Each number is 128 + 32 x the weight over its row's rms, rounded and kept within 0 to 255. Layers, rows and columns count from 0. The size above them is the row's rms in percent of the matrix's.

# layer 6 MLP up, 320x128, rms 0.384, rows 310-319, columns 64-127
size [103 108 107 110 107  99 107 107 108 109]
[[152 109  82 167 138 102 124 130 122 104 110 160 105  84 132  68 113  78 113 122 125 154  97 142 149 132  96 132 107 156 136 162  69 178 170  78 141 119 110 156 144 145 139  65 109 100 150 130 153 104 110 170  98 137 117 171 143 122 138  52 123  94 152  66]
 [ 69  79 104 133 116 138 130 154 145  98 111 195 172 120 132 144 129 157 144  76 118  95 101 107 137 120 158 142  68 108 116 152  96  97 161  86 136 133 131 180 127 164 111  90  91 103 174 113 128 102 123 189 123  59 159  32 153 169 123 131 125 168 151 133]
 [ 87  60 116  71 147 107 118 116 117 112 142 122 132 193 132 135 128 110 125  91 137  83  71 161 141 146 143 135 107 108 151 135 167 133 133 155 135  63 129  91 137 127  76 191 150  93  95 105 172 144 137 145 170 119  82 159 101 147 100 177 118 109 145 126]
 [172 111 155 152 120 149 132  99 144 110 188  67  88  91 174 135 118 132  95 184 126 100 133  94 145 153 159 141 133  79 134  86  88 109 118 161 111 157 174 123 127  77  95 139 141 131 150 159 101 132  95 174  96 149  90 113 142 153 143 151 157 124  98  75]
 [122 139 105 152 145 172 104 158 108 158 155  94 103 164 213  88 123 171 101 172 116 133 130 138 132 168 163 178  97  91 110 154 128 149 141 103 114 130 138  68 117 110  94  62 136 123 132 167 171 157  87 113 158 128 121 102 159  97  94 140 117 124 146 161]
 [186 112 176 129 139 124  77 127 118 149 114 208 167  71 157 130 134 110  77 133 113 153 114 129 145 160  45 112 111 104 100 123 123 165 126 104  61 106 126 128  69 103 122 129  98 148  38 197  99 136 134  89 105 108 156 132 139 207  75  92 111 102 144  52]
 [ 58  96 133 127 125  96 136 130  88  95 165 118  55 109  84 118 115 139 106 139 142 105  73 110  61  71 105 173 130  33 160 106 133 155 127 136 162 110  98  86 134 152 101  83  67 138 105 163 109 116 100 118 130 155  70 121 153 114 102 136  96 135 113 133]
 [ 63 129 106 126 134 154 124 153 156 112 151 168 165 142 181 101  98 105  54 149 159 111 125 137 111 102 146 170 133  91 170 113 138 117 156 105 118 145 103  47 119 157 110  99  69 137 114 124 143 126 176 157 116 137 104 156  94  82 173 148 117 117 117 164]
 [129 154 104 133  87  93  77 135 123 152 168 143 183 126 207 118 180 134 116 155 108  79 152  61 167 113 178  96 134 151 145 145 121  81 108 146 124 141 130 114 116 126  88 168  99 123 165  98 112 108 161 127 150 164 125 125 144 177  95 143 138 108 116 146]
 [ 73 126 163 100 131 124  71 107 140 224 156 128 122 136 164 107 116  89 141 148 117 127 174 105 145 177 111 118 136 101 127 180 111  92 160 136 158 168 155 126 132  89 142 203 127 120  82  82 141  67 167 142 102  96  74 120 121  98 111 124 147 103 118 151]]
# layer 6 MLP down (transposed), 320x128, rms 0.294, rows 310-319, columns 64-127
size [ 96  93 101 103  91  95  97 100 102  98]
[[131 166 120 139 149 117 156  78 103  84 144 188 104 139  62  85  93 110 108 135 149 183  77 126  88 117 122 124  96 192 144 173 147 161 164 113 160 114 110 165 128 113 130 110  88 141 138 153  79 106 148 140 104 113 112 131 118 128 113 130 131 144 118 113]
 [136 179 115 113 111  93 139 143 140  84 140 144 138 176 142 153 137  97 105 103 156 113 134 106 109 125 144 220  18  78 149 153 145  94 148 118 148 159 117  91 181 161 111 174 112 129 111 139  61 148 107 145 148 135 168 124 127 176 109 165 124 122 150 112]
 [115 128 108  92 144 180 177 129 110 131 132  80 107 159 112  88  96 131 136  95 124 148  47  86 115  97 159 180 146 122  97 138 119  85 153  75  92 140 127 155 107 157 184 133  56  75  91 165 178 129 164 198 154 176 116  86 189  81 133  95 127 133 122 173]
 [104 141 181 184 106 110 118 106 112 163 119 112 122  96 139  99  87 141 113 136 127  55  89 127  61 120 206 158 148  76 155 104 150 132 169  53 104 130  88 139 106 176 107 170 123 178 128 127 134 136 101 124 137 114 168  84 138 141 100 122 128 106 115 199]
 [154 130 122  41 138 118 109 110 160 128 143 188 147 136 136  46 137 137 135 100 112 136 138 131 116 142 191 113  59  53 105  98 128 126 129 141  72  99 170 112 109 113  99 129 139 129 154  99 160 129 106  99 216 149 146 153  99 147 118 161 171  82 100 207]
 [144 125 105 152 129 141 207 122 108 135 108 201 130 140 171 210 110 151  92 166  95 122 111  96 115 108 146 135 111  85 129 160 187 134 139 114 109 148 151 151 144 154 135 109 152 167 135 187 208 158  99 119 141  66 120  86  79 132 133 118 100 116  98 163]
 [ 75 127 105 143 144 133 202 182 134 145 127 154 140 105 110 131 103 160 124  63  47 139 140 132 141 128  79 188  95 143 113  94 144 133 116  58 179 152 128  81 106 113 128 114  63  95  84 205 164 130 113 100  77  80 143  87 127  78 180 138 107 105 138 183]
 [146 139 199 145 125  91 113 151 107 194 126 110  46 117 121 121 157 134 148 138 137 138 100 147 169 114 120 125 149 193 123 132  67 153  76 156 152 139 117  72 112 130 179 146  87 189 140 159 152 114  55 136 123  71 112 139 106 113 152 128  48 115 137 127]
 [105 115 143 166  84 103 155 190 169 119  79 167 129 107 132 111 178 159 114 157 155 121 103  85 133  83 131  91 185  80 118 145 106 102 143 132 110 138 111 136 140 108 139 204 140  99 167 136 165  83 149 114 178 141 159  71  73 196 141 153 136  78 169 120]
 [ 51  99 157 167 129 126  94 154 117 154  75  65  91 176 112 134  76 143 123 103  84 102 117 140 115 106 163 138 183 141 123  96 105 132 169 100 149 201 112 189 143 149 159  95 108 149 144 140 143 124 122 146 141 130 134 101 115 131  87 179 159  94  83 110]]
# layer 6 MLP gate, 320x128, rms 0.358, rows 311-319, columns 64-127
size [ 97 102 103 109 101 109 111 103 103]
[[108 183 145 114 203 118 128 120 158 125 129 123 119  93 121  68 195 126 122 116 119 123  95 172 115 144  84 145 163 152 124 136 113  83  68  92 104 120  95 128 112 161 152  56  85  86 156 127 127 117 152 142 160 146 103 164 127 106 121 126 161 107 111 173]
 [165 102 155 138  84 174  83 152 146 146 139 152 101 128 125  66 107 134 108 160 121  99  86 127 106  58 137 132 116  94 143  83 137 168  91 115 134  78 118 172 160 104 155 143 112 119 147 192 154 151 148 165 141 125 116  98 122 125 151 104 128 175 144 240]
 [108 171 149 117 201 167 102 142 103  78 153 151  81 132  82 163 124  82 150 162 108 128 122 189  87 108 123 146 106 161 110 143 163 147 129  81 143  94 124 124 178  98 144  71 127 151 141 176 120 123 162  65  77 150  90 156 129 130 105 129  85 157 150 123]
 [103 113 100 192  97  89 157 219 168 123 132  87 162 123 194 142 116 103 163  94 163 124 115 197 147 150 121 182 118 167 147 141 152 152 142 123 174 140 150 183 110 154 144 129 135 147 163 117 154  88  90 146  98 117 146 116 115 177 151 140 123 149 135 140]
 [ 74 173 132  82 117 111 114 184 151 107 167 108 121 185 147 113  75 113 127 113 102  83 114 136  91 101 164  60 102  76 149 126 123 125 140 179 156 154 118  67 119 144 177 124 182 154 145 107 148 108 108 141 129 144 101 168 143 176 124 149 108 163 151 146]
 [110 143 131 144 133  97  73  86 126 184 181  20 128 139 138 217 131 115 146 109  99 182  86  70 150 137 115 113 111 102 131 104 149 112 155 119  94 154 165 151 111 135  90 125 107  98 158 123 167  99 150 179 153  68 123 146 119 133 111  87 121 169 141 135]
 [144 149 130 164 154 118 144  71 119 170  86 133  77 150  71 137 141 145 138  61  89 172 127 185  69 110 184 126  64 138 104 133 127 105 154 104 186 107  82 121 120 134 115 112 182  98 146 166 110 138 110 121 141 152 143  76 123  99 142 121 163  89 107 112]
 [149 116 121 184  99 129 199  60 149 188  96 144 196 133 133 105 123 133 123 175 137 123  70 145  92  98 145 128 148 100 170 137  90 133 187  83 125 109  98 133 174 146 128 118 156 108 122 122 142  95 130 117 151 168 141 100 181 112  98 133  84  99 112 179]
 [189 150  86 157 142 153 184 164  78  78 149 148 161 102 151 118 103 111  61 151 127  77 122 163  94  88 125 148  81 125 101 139 132 177 168 162 136  89 166 135 160 104  69  80  96  91 134 146 142 101 102 104  68 216 121 138 175 143 153 133 194 125 145 142]]